config.toml
num_attention_heads = 6
init_std_up = 0.0361
init_std_down = 0.00902
beta2 = 0.95
Each number is 128 + 32 x the weight over its row's rms, rounded and kept within 0 to 255. Layers, rows and columns count from 0. The size above them is the row's rms in percent of the matrix's.

# layer 2 MLP down (transposed), 768x192, rms 0.173, rows 692-744, columns 128-191
size [ 99  96 118  91 104 101 131  81  84 109  96  97 107  95 100 101  82  98 117  87 107 105 107 118  88  80  99 100  92 102 105 109  99  96 104 100 109  92  93  99  97 107  99  96 115  95 121  92 110  93 108 112  97]
[[ 91 105 114 102 111 189 176 115 147 113  81 114 147 147 113  70  93 164 148 134 102 128 116 103 124  85 123 163 135 207 107 154 198 104  64 102 145 123  96 167  90 166 177 106 153 120 138  87  45 146  98 189  68 156 120 166 127 135 135 180 127 162 167 116]
 [194 101 129  83 180 150 142 109 115 130 106 116 163 124 141 161 131 132 118 191 127 148 150 104  56  83 129  72 144 117 137 184  99 188 167 117 120 104  64  94 132 123 134  91 168 110 134 113 102 114  87  93 118  87 117  89 143  95 119  97 103 135 103 146]
 [ 74 107 149  95 129  76 127 159  56 191 141 158 134 189 148 175 140 122 125 152 103 119  70 126 134  81  91 103  93 168 170 118 128 118 103 121 133 144  72 105 192 123 172 132  91 135  87 132 123  99 123 135 155  71 182 157 121 128 125 119 158  94 105 143]
 [169 130 142 157 101 126 139 155 178  97 115 155 156 179  90 160 133 114 109 117 125 108 150 151 164 176 120  57  89 123 124  81 121 159 147  79 138 122 109 115 113 129 155 131 160 184 149 155 166  80 194 174 165 123 160  93 110 125 116 107 182 148 125 117]
 [192 111 151 158 176  73 120 162 188 145 174 154 207  97 157 140  81 111 113 121 116 128 139 127 178 202 143 101 117 147  93 165 120 101 130 196  82 114 132 126 116 143 171 103 136 144 170 128 147 140 181 143 157 120 153 135 123 140 169 165 104 146 106 143]
 [111 104 212 131 138 120 148 131 108 133 131 113 103 121 104 153 101 153 130 154  74 127  80  94 114 171 118 135 108 115  59 114 118  86  78  97 107 132 157  87 105 125 136 128  62 166  82  97  84  84 163  92  79 112 179 167 101 109 151 119  82 123 209  88]
 [151 133 124 156 144 210 127 119 122 134 127  86 139 117 135  93 126 105 117 118 116  94 113 133 135 132 123 106  88 118 131 196 145 165 126 142  95 182 159 181 130  82 111 143 144  99 103 111 119 104 133 127 124 100 167 117 106 125  95  89 113 137 109 111]
 [130 138  99 132 105  91 170  96 129 142 160  89  81 147 134 105 103 122 189 133 119 107 153 113 105 118 151  96 136 128 151 156 144 121  59 139 154  95 132 128  74  94  97  84 104 108 155 142 122 141 133 134 140 163  91 147 138 128  93 116 162  84 133 184]
 [149 112 128 138 171 136 167 122 131 140  83 136  77 147 105 148 101 160 117 137 102 114 123 154 155 122 128 109 104 136 213 137 102 106 119 146 159 179 110 154 155 150 137 179 163 118 102 116 168 159 165 130  96 174 144  92 124 176 152  97 108  70  66  89]
 [135 103 132 130  99 113 161 111 183 141  95  97 111 116 148 118 128 160 145 132  75 132 191 122 126 134 172 132 107  98  62 123 163 131 131  87 120 164 129 101  81 206  54 176 113 129 130 121 116 133 133 178 139 149 180 131 118 163 132 185 138 114 118 151]
 [128 153  88  95 171 122 127 185 116 110 103  49 106 172  85 134  93 163 107 110 141 181 107  67  96 110 152 148 172 122 115 133 124 117 157 147 117 201 167 137 100 152 114 108 164 106 193 192 191  92 124 128 126 122  38 145 107 141 126 109 177 153 219 158]
 [140 149 149 125 191 146 128 204 140 163 173 114  84 104  89  98 112 119 156 121 150 125 134 139 187  89 167 132 137 132  86  95 148 200  52 124 128 131 172 146 113 102 120 156  67  96 169  79  87 110 109 138  92 185 139 166 189 148 132 175 137 173 178 115]
 [140 109 119 130  99 130 115 104  94  75 130 136 108 150 109 116 112 116 118 150 135 112 147  81 146 121 141  86  71 138 135 118  83 174 138  95 148 147 128 129  90  73 110  56 130 144 151 102 142  28 112 156 159  73 115 155 120  73  79 130 124 108 144 104]
 [153 149 134 129 140 126 122  91 107 125 187 122 173 141 143  95  78 152 200 116 144 133  99  60 167 122 121 145 107 119 134 185  50 139 144  77 143 104 109  88 155  91 125 126 160 140 137 114 147 112 156 124 178  93 132  91  80 155 153 103 144 140 126 219]
 [115  84 161 203 116 150  80 141 140 129  89 108 119 126 101 152 163 111 124 161 113  81 166 156  71 101 105 130 118  96 129 172 143 130 135 112  88  98 119 136 220 161 160 157  95 166  96 129 154   4 100 152 103 131 137 122 152 130 119 135 156  99 165 128]
 [ 70 151  73 114  87  69 126 141  69 114 112 135 118 195  85 155  64 134 136  96 109 139 152 131  96  65 105 150 141 104 101 193 137 148 124 137 132 146  92  98  65  89 116 105 174 124 168  93 142  72 142  88 137 115 127  91  91 105 126 189 173 125 151 166]
 [118 184 173  99  96 124 124 112 173 119 113 139  99  78 161 107 135 135  90 131 133  93  63 143 123 135 144 111 127 116 158 121 109 122  97 162 159 156 143 172  89  97 107 162  99 190 148 145 113  97 199 176 161 125 168 187 203  95 121 159  94 156 107 118]
 [213 135 120 140 115 132  91 113 159 153 116  72 108 177 132 148 135 154 205 133 165 102 113  89  63 107 135  67 121  85 107 130 118 107  94 135 187  96 132 171 138 102 148 194 147  95 134 117 155 114 111 118 141  91 140 146  55 161 171 133 118 179  88 115]
 [110 136 160 157 146 189 100 132  93 135  95 116 135 198 116 132 133 132 116 103 144 160 122 101 165  95 109 122 135 166 152 142 159 161 108 137 142 114 130 186 151 124 103 107  71 149 119 152 114  54 179 105 129 129 142  83 139 122 109 114 177 136 129 191]
 [135 121 110 192  82 160 151 116 127 135 109 130 120 145  79 141 173 171 124 170  71 173  57 153  75  73 163 139 153 157 102 181 135 115 134 104 160 114  74 126 106 132 136 100 101 182 132 109 140 102 130 110 209  73 147 145 114  94  68  61 116 136  93 126]
 [159 163 101 140 133 201 109 145 101  88 149 109 145 117 145 105  98 147 113 136 140 169 126  99 129  87 214 108 162 169 141 132 107 118 135 128 124  92  70 141 114 105 131 135  84  85 171 179  82 183 141 115 117 136 108 123  94 182 157 160 119 124 114 161]
 [109 131 127 126 144  53 141 128 116 188 134  94 133 153 136 183 113 129 150 137 128 113 127 119 109  91 105 106 165 163 110 134 159  90  94 109 106  88  62 117 118  88 147 139 157 128 139 152 124 152 169 146 156 142  62 142 105 129  89  49 115 181  76 147]
 [ 89 131  82 175 126 105 135 112 118  54 187 102 129 153 147 107 104 127 111 196 142 118 178 151 115 124 139 109 118 180 110 150  94 123  81  61 135 197 134 154 114 153 184 142 211 138  83 116  87 133 185 143 111 107 128 112 123 154 140 152 154  93 158 116]
 [160 119 145  88 174 180 141 120 108 168  98  53 131 155 122 116 154 105  61  23 144  93 126 112 114 152 147 124 150 149 156 182 127 115  84 150 112  87 104 124 146 118 126 104 104 159 136 110 135 156  99 121 166 141 125 142 160 150 106 129 131 126 179 139]
 [105  98 152 109  80 199 167  98 124 122 186 118 109  60 115  86 157  95 131 140 129 143  57 141  97 111 146 126 145 180  87 134 181  58 146 119 159 159 166 144 114 119  70 127 145 101 148 158 161 159 122  60 123 126 105 132 163 145 120  73  94 101 123 169]
 [225 156 119 103 119 142 127 161 136 133 152 147 180 100 135  93 152 118 157 123 134 180  87 116 121 144 178 158 136 187 173 164  82 143 128 165 161  78 174  91 171 126 162 174 111  60 119 152 130 143 140 166 100 137 104 120  96 122 144 161  61 165 173 110]
 [116 171 115 117 174 129  95 116 127 149  85 172 209 134 117 160 138 155 196 123 150 181 134  91 157 173 151 129 113 105 106 139 114 143  99 135 133 130 128 101 168 194 105 134 150 118 141 168 145 111  99 171  71  57 118 113 107 129 139  78 154  95 123 162]
 [171  92 167 151 100  53 118  94 109 121 110 101 153 134 138 133 105  83 139  96 108 106 126 185 119 115  96 140 133 122 106 164 173  82 167  92 126 108  65 146 142 101 130  96 128  90 168  79 144 134 132 155  85  97 115 102 135  62 120 132 143 108 169 118]
 [ 84 148 186  88 152 110 135 165 170  92 152 171  87 117 149 169 126 146 119 170  94 139 141 140 101 130 119 154 129 183 117  92 123 117 165 152 158 151  92 130 106 180  54 128 113 102 110 147 160 136 186 107  74 143  90 150 148 101 109 120 129 107 120 169]
 [ 82 129 168 165 147 163 102  96 134 130 205 152  88 134 109 208  84 114 175 149 145 146 118  97 117 119 134 168 119 144 165 105 119 133  87  99 116  88 128  95 164  96 112 218 208  84 120  77 103 144 140  60 165  77 218 140 101 192  86 189 143  94  59 120]
 [114 153 111  59 174 119 107 127 128 129 120  97 150 110  88 164 105 137  92 118 159 111 143 116  78 193 102 163  88 140  97 121 126 104 182 123  94 164 122 102 171 148 115 189 110  67 150 116 143 172 101 120 118 106 161 120  94  98 131 170  99  93 116 107]
 [156 143 113 100 149 130 105 171 115 126  91 121 170 164 111 100 163 160 105  76 140 135 137  65 123 148 181 160 149 154  95 133  96 155 158  83 126 155 109  77 113 194 187 136 122 106 145 124 153 111 170 161 154 194 115 119 101 104  93 121 168 129  97 121]
 [169 111 131 114  97 119 157 157 133 127 114 124  56 110 104  99 120  81  99 108 111 129 131 155 144 161 108 131 163 165 196 147 166  92 180 101 164 126 162 147 129 164 145 138 153 164 144 181 185 128  99 138 174 101  98  80 115 175  96 125  97  78 138 155]
 [100  26 149 174 123 185 175  86 107 147 122 130  97 104 127 161  93 149  71 114 105 135 139  99 135  76 140 122 162 172 140 100 128  86 150 107 123 153 159 133 146 125 139 126 107 157 104 170 130 120 152 139 119  90 161 161 109 132 104  74 139  88  86 106]
 [155 159 127  91  95 175 110 124 134 151 157 147 106 131 157 146 166 122 169 113  88 163 138  97 146 112 138 110 110 120 114 130  26 133  24 123 134 144 172 181 204  77 109 130 158 133  96 110 151 125  82  99 103 115 105  65  99 135 213 167  64 163 128  93]
 [103 120 133 112 112 136 128 139 105 126  74 160 149 219 111 130 135  73 161  86  97 137 168  86 192 173 127 155 179  48  97 129 115 146  89 134 100  71 143 155 151 184 171  88 104 123 115 110 150  94 119 151 132 138  77  58 119 133 138 163 156 133 143 127]
 [136 158  49 110 160  44 136 119 106 173  99 150  81 112 155 122 131 181 193 113  99 106  98 106  94 145 126  91 106 122 130 181 123 112 175 180 194  97 162 123 132 148 160 148 117  64 188 142 126 129 177 118 124 112 167 142 138 125 126 154 135 152 112 128]
 [152  90 134 148 121 102 141  87 181 144 148 134 129 114 150  75 118 139 147  92 121 124 111 125 115 121 160  90 159 159 106 133 118 135 102 120 172 144 140 138 111  52 150  87  86  85 104 113 156 129 132 136 144 153 166 153 172 100 171 156 113 154 147 134]
 [157 174 142 162 114 115 126 201 124 119 165 128 112 104 150  74 119 128 114 103 159 185 178 134  94 163  99 123 151 169  68 112 113 128 113 201 143  93 156 137 132 150 138 160 157 114 147  64 127 108 147  82 121 115 141  84 115 132 161 111 131 161 132 161]
 [157 162 106 120 160 104 162  97 132  92 129 114 104  78 187 152 145 140 159 171 160  95 146 134 131 188 134  86  69 110 146 124  99 165 146  97 128 130 117 144 142 120 114  86  84 111 138 105 136 117  89 132 142 151 177 107 120  54 153  70  91 228 109 110]
 [ 94 152  56 135 117 134 190 153 186 161 141 166 157 111  61 143 135 151 154 114 165 108 154 145  98 115 123  82 138 128 146 123 120 140 120 131 185 104 109 101 141 176 134 184  87 120 143  57  84 146 175  30  58 165 142 173 135  60 104 197 145 102 138 106]
 [145 187 136 125 160 129 143 136 188  90 158 200 164 132 176  96 151 104 137 159 171 125  71 130 122 121 182 110 112  93  72 100 127 170 142 144 117 160 135  94 154  89 110 113  80 133 191 161 148 151 106 155 119 204 110  91 110 114 110  89 153 145 150 181]
 [ 95 105  81 134 107 130  89 105 149 179 120  88 130 143 130 131 131 129 118  74 127 146 185  98  68 118 126 115  92  50 120 141 159 143 129 201  74 149 151 121 175 116  85 158 133  73 123  84 168  96 125  48 112  98 162 173 166 123 163  90 150 142 131 115]
 [ 68 149 134 107 158 138 131 137 108 129  96 118 165 134 145 103 142  33 126  80 104 152 109 175 144 149 102 142 141  87 131 165 115 189 145 130 132 100 144  84 154  62 120  67 142 113 132 180 161 135  75 126 150 100 114 204  90 156  85 163 152 145 112 130]
 [161 107  68 149 134 136 101  93 134 164 137 121 134 154  87 139 124 130 158 131 116 125 135  62 106 174 191 103 142 172 183 114 141 142  98 135  98 143 135  68 121 166 192 137 172 107 144  93 169  87 143 174  97 103 122 105 158  94 100 129 156 136 117 122]
 [ 71 129 144 131  99 162 118 149 107  48 143 170 107  89  93 115 124 128 112 132  82 153 144 101 161 109 112 107 131 109 140  97 120 183  87 115 124 110 160 135 172 147  85 152 102 117 109 112 104 108 110  80 125 126 181 138 136 119 100 153 157 142 157 107]
 [ 89 163 121  79 119 100 113  99 177  83 158 180 115 169 115  99 136  71 118  96  93 106 116 171 207 130 119 112 151 124 112 171 145  71  85 170  74 122 163  85 142 142 106 141  99 147 144 155 135 110  89  67 144 153  85 135 165  81 131 119  93  93 148 147]
 [ 85 138 100 100  78 116 126  93 166 151  99  79 168 155 202 136  54 118 139 133 126 154 141  79 142 120 130 115 176 165 149 151 178 171 170 123 161 151 111 144 139  90 100 108 145 163 137 101 151 178 157 117  71 118 148 136  83 131 125 143 159  43 139 136]
 [158 150 148 131 133 139 171 135 105  96  95 101 148  76 209 144 119  50 172 106 128 119 151 131  79 120  93 128 122  79 115  54 123 125 115 104 124 102 134 155 133 107 147 174 153 116 108 145 143 114  71 149 183 141  92 164 148 174 115 103 184  87  63 166]
 [164  78 110 136  59 144 111 108 209  64 185  80 188 167 124 121 119 139 149 105 141 103  40 115 125 110 121 122 139 153 106 110 141 183 104  91 131 113 136 114 168 103 160 164 151 121  96 107 136 129 131 170 110 130  88 129 147 105  96 140  91  50 135  80]
 [169 149 109 107 118  86 189 122 125 122 132 112 156  89 176 161  83 138 152 105 104  85 140  89 156 156  80 176 136 146 173 157  92  96 155 163 136 104 142 154 128 127  83 113 192 107 126 112 157 122 137 145  94 154 108 144 162 122  99 157 129  92 142 134]
 [105 179 166 112 133 151 163 159  97 156 101 153 119 160 119 137 137 160 163 144 131 117 126 128 136 108 146 110 142 144 228 156  94 121 154  61 140 142  69  71 160  87 154 176  75 136 103 121 119  92 151  58  85 153  62 133 162 114 149  64 143 112  89  49]
 [121 105 133 130 127 139 140 176 110 167 170 195 141 105  82 144 108 162 169 138 169 176 125 119 188 123 105 125 152  46 108 143 126  87 124 112 141 120 113 130 108 120 109  95 110 197  80  86 113  97 143 127 120 180 128 121  73  94 138 124 136  98 123 150]]
# layer 2 MLP up, 768x192, rms 0.187, rows 693-744, columns 128-191
size [ 98 109  90  99 100 131  87  96 104 102 100 109  99 104 101  89 100 107  83 104 106 113 113  91  91 106 111  96 105 108 109  90  96 110 101 105  87  96  98 102 106  96  89 111  99 112  95  94  95 114 103 104]
[[144 151 108 118 102 143 168  58 109 197 152 128 144 102 134 141 105 172 157 123 189 102 104 207 124 156 174 148 137  71 147 119 166 124 119 166  84 116 136 171 142 144 113 151 129 186  51 145 153 168 165  75  93 143 106 173 148 122 147 143 110 120 153 146]
 [ 65 137 156 198  93 186 158 181 134 113 102 103 138  82 118 111  67  81 167 147  89 116  97 103 200 150 108 109  84 135 144  98 119 134 144 113 112  79 196 137 140  61 115  91 159 133 123 147 131 128  80 174 125 127 101 144 132  92  93 170 147 103 141 146]
 [116 134 174  89 103  90 120  81  69  98 161 129  75 101 115 116 135  98 115 130 139 125 160 171 162  59 124 126 146 176 103 121 143  78 141 118 118 131 115 144 164  48  94 120 147 139 146 166 127  91 150  68 110 174 142 105 176 128  94 143 118 109 186 134]
 [129 172 189  82 164 138 168 120  74 125  73 117  87 136 156 153  93  97 168  94 186  71 136 159 134 119 130 108 143 140 107  73 106 151 126 104 164 146 153  49 114  91 152 117 162 109 146 153 144 128 111 125 140 133 110 125 185 105 164  83 147 204 212 128]
 [124 138 181  85 142 135 103 172 101 137 146  61 117 119 149 137 113 135 143 155 152 134 123 165 115 135 138 127 125 199  65 129 151 109 126 155  88 147 100 139 137 136 127 206  94 158 152 137 133 135 174 164 140 117 198  91 142 107 156  70  78 125 161 132]
 [151 173 172 124 169 143 150 172 140 239 140 119 136 122  91 109 100 167 142 153 141 117 120  85 128 158 158 110 119 162 116 126 168 122 158 165 115 139  97 100 176 183 199 128  94 139 132  94 159 124 143  74 131  86 153 104 122 154 149 158 111 164  83 127]
 [127 145 137  84  90 143  94 109 137  98  89 111 123 182 100 126 130 121 146 154 150 106 111 170 135 127 149  68 162  90 112 101 161 143 108 167 122  80 161 170  61 134  95 101 156 107 102 171  94 158  85  73  96 149 118 167 209 152 119 105 135 106 171 162]
 [120  95 132 192 143 153  97 178 151 136 144 119  29 133 141 148 103 111  83 121 100 102  94  91 173 106 125  86 173 105 150 133 123 149 139 133  86 176 107 122  72 145 124 119 125  80 121 148 122 131 189 146 166 100  53 143 126 128 101 122 126 152 178  82]
 [141 154 131 122 134 146 107 117 148 107 136  76 151 107 160 141  71 118 109  63 141 121 108 111 158 127 158 108  94  92 128  75 136 135 121  95  95  85 114 103 151 108 123  72 201  54 106  66 131  89  97 112 128 110 151  50  91 120 127 120 140 104 147 122]
 [147 100 134 149 119  62 159 125 120 135  74 142 128  80 112 127 181 171 117 134  95 127 135 181 100 119 119  99 138 154 142  91 168 151  86 106  94 138 138  84 152 100 151 144 178  37  92 153 175 148 144  96 125 160  97 112 174 112 133 114 170 162 136 144]
 [ 71  74 134 140 135 128 100  54 116 125 104  92 130 188  91 166 143 114 126 119 154 106 121  93 185  72 163 117  79 119 157 117 108 178 141 169 152  69 168 178 130 122  76 164 154 102 173 138 156 149 128 114 186 105 152 185 137 133  47  89 150 119 122 126]
 [148 183 140 156 140 131 176 136  84 102 116  85 135 188 175 175 129 137 144  95 161 127 107 147 156  89  90 137 161 143 176 163 166 127 147 212  86 107 215 146 123 122 111 104 159  66 121 110 103 118 150 112 144 102 161 147 178 128 119  53 150 119  92 102]
 [113 121 135  76 140 158 131 124 115 155 112 164 129 117 132 129  99 106 189 152 160 177  75  87 138 139 115 144 154 104  73 144  77 106 171  92 140  82  93 126 175  86 193 133 130 177 152  96 151 194 166 110 160 128  75 181 186 151 129 118 110 169  94 188]
 [128  93 193 137  79 114 141 157 162  97  69 157 168 125 167 103 119 144 142 105  68  93 107 153  92 154 118 165 156 107 139 154 138 141 103  69 126 140 130  89 178 124 125 106 113  96  90  89 103 147 106  81 137 178 156 144 181 120  82 159 152 124 145 136]
 [ 98 141 172 141 153 103 141 167 144 119 114 135 138 143 150 134 109 118 181 180 135  92 138 147  94 162 136 101 119 118 133  91  87 128 126 144  97 200 129 128 166 176 133 167 132 136 149 106  81  95 163  99 147 135 134 137 156  93 120 163  44  81 117  64]
 [178 103 105 126 142 112 124 134 153 128 130 141 120 114 123 135 134 147  82 163  38  90 105 158 139 160  85 109  47 144 101 147  76 204  89 123 152 177 175 107 132 133 162 158 150 116 158 176 125 105 117 125 143  82  60 151 101 161 154 138 177 142 139  97]
 [147 156 126 108 138 128 169 151 179 125 102 142 114 151 101 107 165 174 160 113 135 115  54  93  33 147 143  85 106  97  95 137 123  95 121 155 164 136 104 154 134 130 139 129 105  95 108 141  92 169 105  97  82 117 126 136 168 149 116 127 169 130 112  97]
 [117 172 134 162 114 100 124  71 124 159 104 135 132 162  86 123 122  36 178 125 109 102 122 103  91 189 170 107 124 139 175 192 128 120 144  32 155 131 130 148 111 139 126 161  91 115  85 113 120 157 126 143  96 169 143 158  77 123 152  95 106 144 189 103]
 [154 112 154 190 150  97 126 151 108 125 139 134 163  85  94 145  89 106 109 148 147 174  94 110  97  84 138 166  83 140 166 226 124  95 106 167 145 144 103 119 148 204 108 162 103 115  99 112 124 119 122 152  74 159 134  89 134 144 142  53  49 132 111 144]
 [158 143 130 134  65 130 172 129  78 138 178  96 211 138 118  96 111 118 165 123 136 129 127 110  65 110 133 126 149 123 141 105  80 163 105 105 129 126 104 128  67 100  60 106 146 124 159 138 130 123 159 138  91 173 101 128 170 176 152  55 119 133 174 160]
 [190 144  85  94 170  84  92 120 122 143 107 126  97 103 182 171 102 165 170  64  44 114 153 152 124 106  92  76 185 138 149  76 125 101 161 124 116 153  89 185 139 112 144 106 112 155 146  96 121 106 143 126  96 118  96 122 140 129 138 110 144 159  73 133]
 [137 103 145 146 110 104 148 163 108 174 118  62  95 173 159 132 113 113 128  90  84  97 104 117 108 168 183  97 111  98 112  97 137 130 101 124 131 145 154 149  90  77 112  91 122 101 160  91 137  72  27 177 157 102 168 160 119 108 160  86  94 151 106 137]
 [147 122 122 178 188 132 148 112 120  89  71 171  69 147 138 128 111 106 125 118 123 157 160 130  92 136 114 116 165 157 116 149 102 116 135 176 134 159  79 125  89  90  90  26 137 129 157  76 103 153 108 140 108 106 138 127 183 105 171  95  76 171  87 152]
 [188 104 123 141 228 122 102 144  97 137 159 112 162 192 151 124 112  84 133  96  89 129 141 112 121 128 138 113 112  99 145 134 125 137 147 121  89 108 141 112 161 150 179 129 121 130 122 132 125  86 131 123 122 126  97 123  91 171 126  79 129  71 101 102]
 [173 129 128 128 166 111 183 125 135 146 128 108 133 100 194 130 127 108 104 140  80  68 137 177 122 112  65 135 130 127  93  92 117  74 137 111 130 156 110 141 145  93 138 114 135  91 127 100 136 154  90 101 152  78  88 143 176 182 134 116 135 106 126  51]
 [172 145 140  83 170 161  89 108 124 117 133 208 141  91 154 141  53 138 138 168 117 149 126 185 130 181 162 149 106 105 133 117 150 156 183 159 166 135  75  88 159 110 166 128 103  66  50 137 138 146  47  93 101 107 104 135  91 102  96 147 141  87 129  83]
 [112 109 149 122 151 108 141 123 145 161 141 146 151 127  95 150 113 129 135  77 140  90 125  65  90  84  83  92 156 110 128 122 162 162 190 144  47 180  80  70 121  99 117 134  69 132  97 103 170 135 184 116 131 121 107 110  64 118 151 176 119 127 142 182]
 [102 164  91 117 165  64 149 199 150 150 113 132 157 133 207 171 126 123 155 130 135 150 109 168  64 156 172 171  97  83  60 148 132 105 113 138 122 130 102 119 146 148  69  89 125 154  91 147 132 166  66 122 142 156 130 130 158  90 123  72 167 146 186 182]
 [ 86 157 132 100 147  92 135 107 137 198  94 121 122 102 139 169 138 171 150  71 120 143  93 103 169  80 169 189  75 181 117  80 129  93 125 110 111  67 165  93 112 179 149 144  90 137 167 130 107 130  91 154 166 141 177 156  86 151  98 131 166  87 134 115]
 [130 141  90 108 170 131 117 132 175 125  85  95 133 214 117 109  60 113 114  99 104 133 134 105 190  93 140 146  98  63 135  92 122 113 119  95 113 135 164 122 166 109 103 167 135 185 105  82 102  87 109 161 137 114 115 137 141 139 150 105 207 124 115 155]
 [113  45 106 161 141 111 141  62 185 108 132 127  70 127 145 110 129 186 128 163  84 150  66 143 144 110 111  92 135 120 131 115 113 149 123 109 135 133  74 106 173 169 137  38 145  78 132 127 118 138  87 170  94 127 137 190  97 145 177 116 139 105 124 163]
 [ 62 123 106  86  74  95 202  57 191 158 121 124 127 152 156 151 157  98 139 135 144 124 118 169 125 138 152  66 142 112 103 148 159  66 110 144 125 124 138 114 131  53 133 105 125 119 122 113 148 134  80 130 229 104 151 146 103 102 171 144 148 104 163 129]
 [ 81 104 162 142  90  85 106 136 164 133 162 134 135 156  93 132 134 139 114 149 158 135 118  70 151 154 124  88 160 170 174 125 127 185 119 138 134 154 129 161 141  93  57 100  63 116  99 168 146 140  72 126 158 187 100 175 179 116 118 138  97 129  61 119]
 [137 138 176 140  85  53 183  76 143 154 141  92 162  78 173 125 123 137 201 158 128 120 156 122 119 146 176 106 150 110 137 115 110 107 137  66 138 133 203 133 192 127 119 128 119 136 104 108 159 136  65 126 184 100  92 143  99 131 193 103 110 124 125 172]
 [109 214 115 145 118 100 123  80 135 154 143 103 159 104 149 118 148 157 178 161 112 103  77 109 105 133 131 130  75 147 123 146  68 151 163 115 118 124 114 160 140 149 185 112 112  59 126  85 181 172 212 122 130 123 148  99  96 135 120 161  75 110  97  81]
 [129 128 132 110 103 135 145 138 131 197  51 155 167 140 142  93  81 121 195 104 134 130 147 132 134 108 125 125 123  98  74 132 143  90 138  87  99 176 174 111  69 144 116 136 104 109  87 137 150  81 115 144 213 141  81 107  93 161 130 137  93 138 127 140]
 [125 145 177  86 182 175 106 106 136 127 126 109 111 118 133 125 122  92  98 125 113  84 142 117 142 209 155  71 115  95  94 117 152 113 150 104 133 103 171 143 132  97 123 142 127 103 201 206 132 221 141  95 132 127 141 127 111 157  72 102 147 103 176 135]
 [135 138 154 172 124 134  96 115 132  86 121 134  69 113 113 179 111 188  80 139 130 182 104 175 120 138 151  86 130  68 100  98 128 198 108 142 126  88 142 155  95 177 168 107 104 144  85 121 129 137 152 125 145 132 174 125 107 146 118 156 115 109  73 177]
 [124 176 122 188  76 140 135  74  73 143  95 112 167 144 184 176  91 163 109 170 130 147  82  85 165 152 117 102 157 132 149 124 112 141 158 109  52 105 123 154 130 150  57 156 141 140 124 105  60 136 193 124 126  71 112 169 169 136  93 136 117 133 200  91]
 [128 124 145  96 109 137 106 151  94 126 169  98 129 139  86 117 144 109 128 152 132 105  94 149  69 169 138 165 161 128 162 148 157 143 107 131 119 120 172 144 107 102 147 130  84 115  76 161 114 151 175 133 122 147 111 115  90 143  65 183 175 142 148 153]
 [140 154 133  98 111 122 158 160 128 170 149 122 123 178 131 166 107 143 108 176 122 152  96 143 134 131 201 164 105 100 126  65 119  72 204 140 118 143  82 119 139 103 143 114 121 121 158 138 121 222 152 101 157 167 206 176 143 110 168 104 167 153 114 167]
 [170 136 141  94 119 137  79  88  86 102 102 123  82  78 137 151 104 150 148  90  81 190 109  92  74  86 111 154 162 137 117 146 148 197 151 129  78 178  81  70 130  67  91 108 154 138 100 116 118  66 144 115 154  89 111 103 251 171  89 126 109 182 146 139]
 [ 73 138 124  82 112 110 101 130  74 148 160 179 152 168 129 131 102 131 139 113  88 159 117 113 144 157 172 101 121 109 185  96  71 123 162 131 129 146 178 143 122 151  67 193 132 122 136 129 113  82 181 139 137 175 123  44 168 141  94 100 108 101  60 105]
 [ 91 138 134 174 114 115  42 104 192 150 129 135 129 132 147  65 108 103 131  88 151 124 180 118 136 129 121 120  78 118  52 126 141 157 191 143 134  97 116  79 186 151 119 129  86 155 107 114 115 144 120 134 116  72 171 147  78 160 162 164 126 142 128 120]
 [163 110 174 149 157 135 141 168 120 179  64 133 122 140 136 179 127 208 148  73 113 117 143 101 114 140 157 156 188  87 161 126 112 122 155 150 166 143  93 166 107 138  89  86 136 120  71 185  93 100 133 142  92 128  83 104 180 112  79 146 124 106  89 105]
 [138 125 112  91 149 165  90 106 111 132  97 142  67 112 103  81  71 168  89 131  85 105 146 121 116 111 164 113 107 122 144  82 134 178 135  89 140 149  56 118 144 144 103 144 127 104  74 129  87 107 148 109  83 120 135 143 125 132 218 122 140  58 116 163]
 [111 100 133 152  98  85  96 128 163 188  90  49 129 118 180 188  90 166 130 104  93 123 151 158 163 158  78 139 133 120  89 187 107 194 177  91 139 156 156 132 117 124  84 125 123 142 151 222 126 142 125 101 123 153 167 102 135 140 128  90 126 142  85 134]
 [ 66 148  57 182 170 118 103  91 168 132 106 170 164 147  98 157 158 188  70 132  75 148 176  95 133 148 221 119 118 105 121 144 153 147  89 123 151 156 101  66 167 102 114 137 118 138 118 175 114 151 155 123 144 103  92 135 126 100  68 141 109 153 161  66]
 [114 137 158 142  66 126  67 109 152 108 169 151 207 171 132 151 111 142 123 113 171  75  88 134 106  60 140 147  87 159 109 154  87 132 150 103 168 112 153  94  78 169 106 149 123 123 152 130 122 145 106 157 122 171 100 154 155 113  82 140 143 137  93 111]
 [172 119 176  97 189 113 162 129 157  88 113 153 154 113 155 117  94 251 145 145 112 117 121 102 139  66 168 105 123 120 161 183  95 134 228 149 160 122  84 141  92 165 140 127 122 100  93  99 109 196 175 102 117 119 172  96 140 171  73 154 110 137 174  72]
 [126  98 143 183 105 129 141 151 114 133  75 120 149 172 180 131 112 108 199 125 153 161 131 137 138 166 134 114 101 122  54  86 165 122 137 136 107 118 178 161 126 102 192  95 196 222  78 113  75 109  98 173 119 138 174  90 116 131 105 144 135 173 126 145]
 [134 164 176 153 112 146 116 171 106 164 124 150 111  94 117 119 162 119  80 173 169 110 110 101 152 133 122 126 124  79 103 123 173 116 115 129 112 129 111 134 161 106 151 116 118 164 122  88  74 120 134 113 164 164 102  99 111  92  93 117 142 167 175 148]]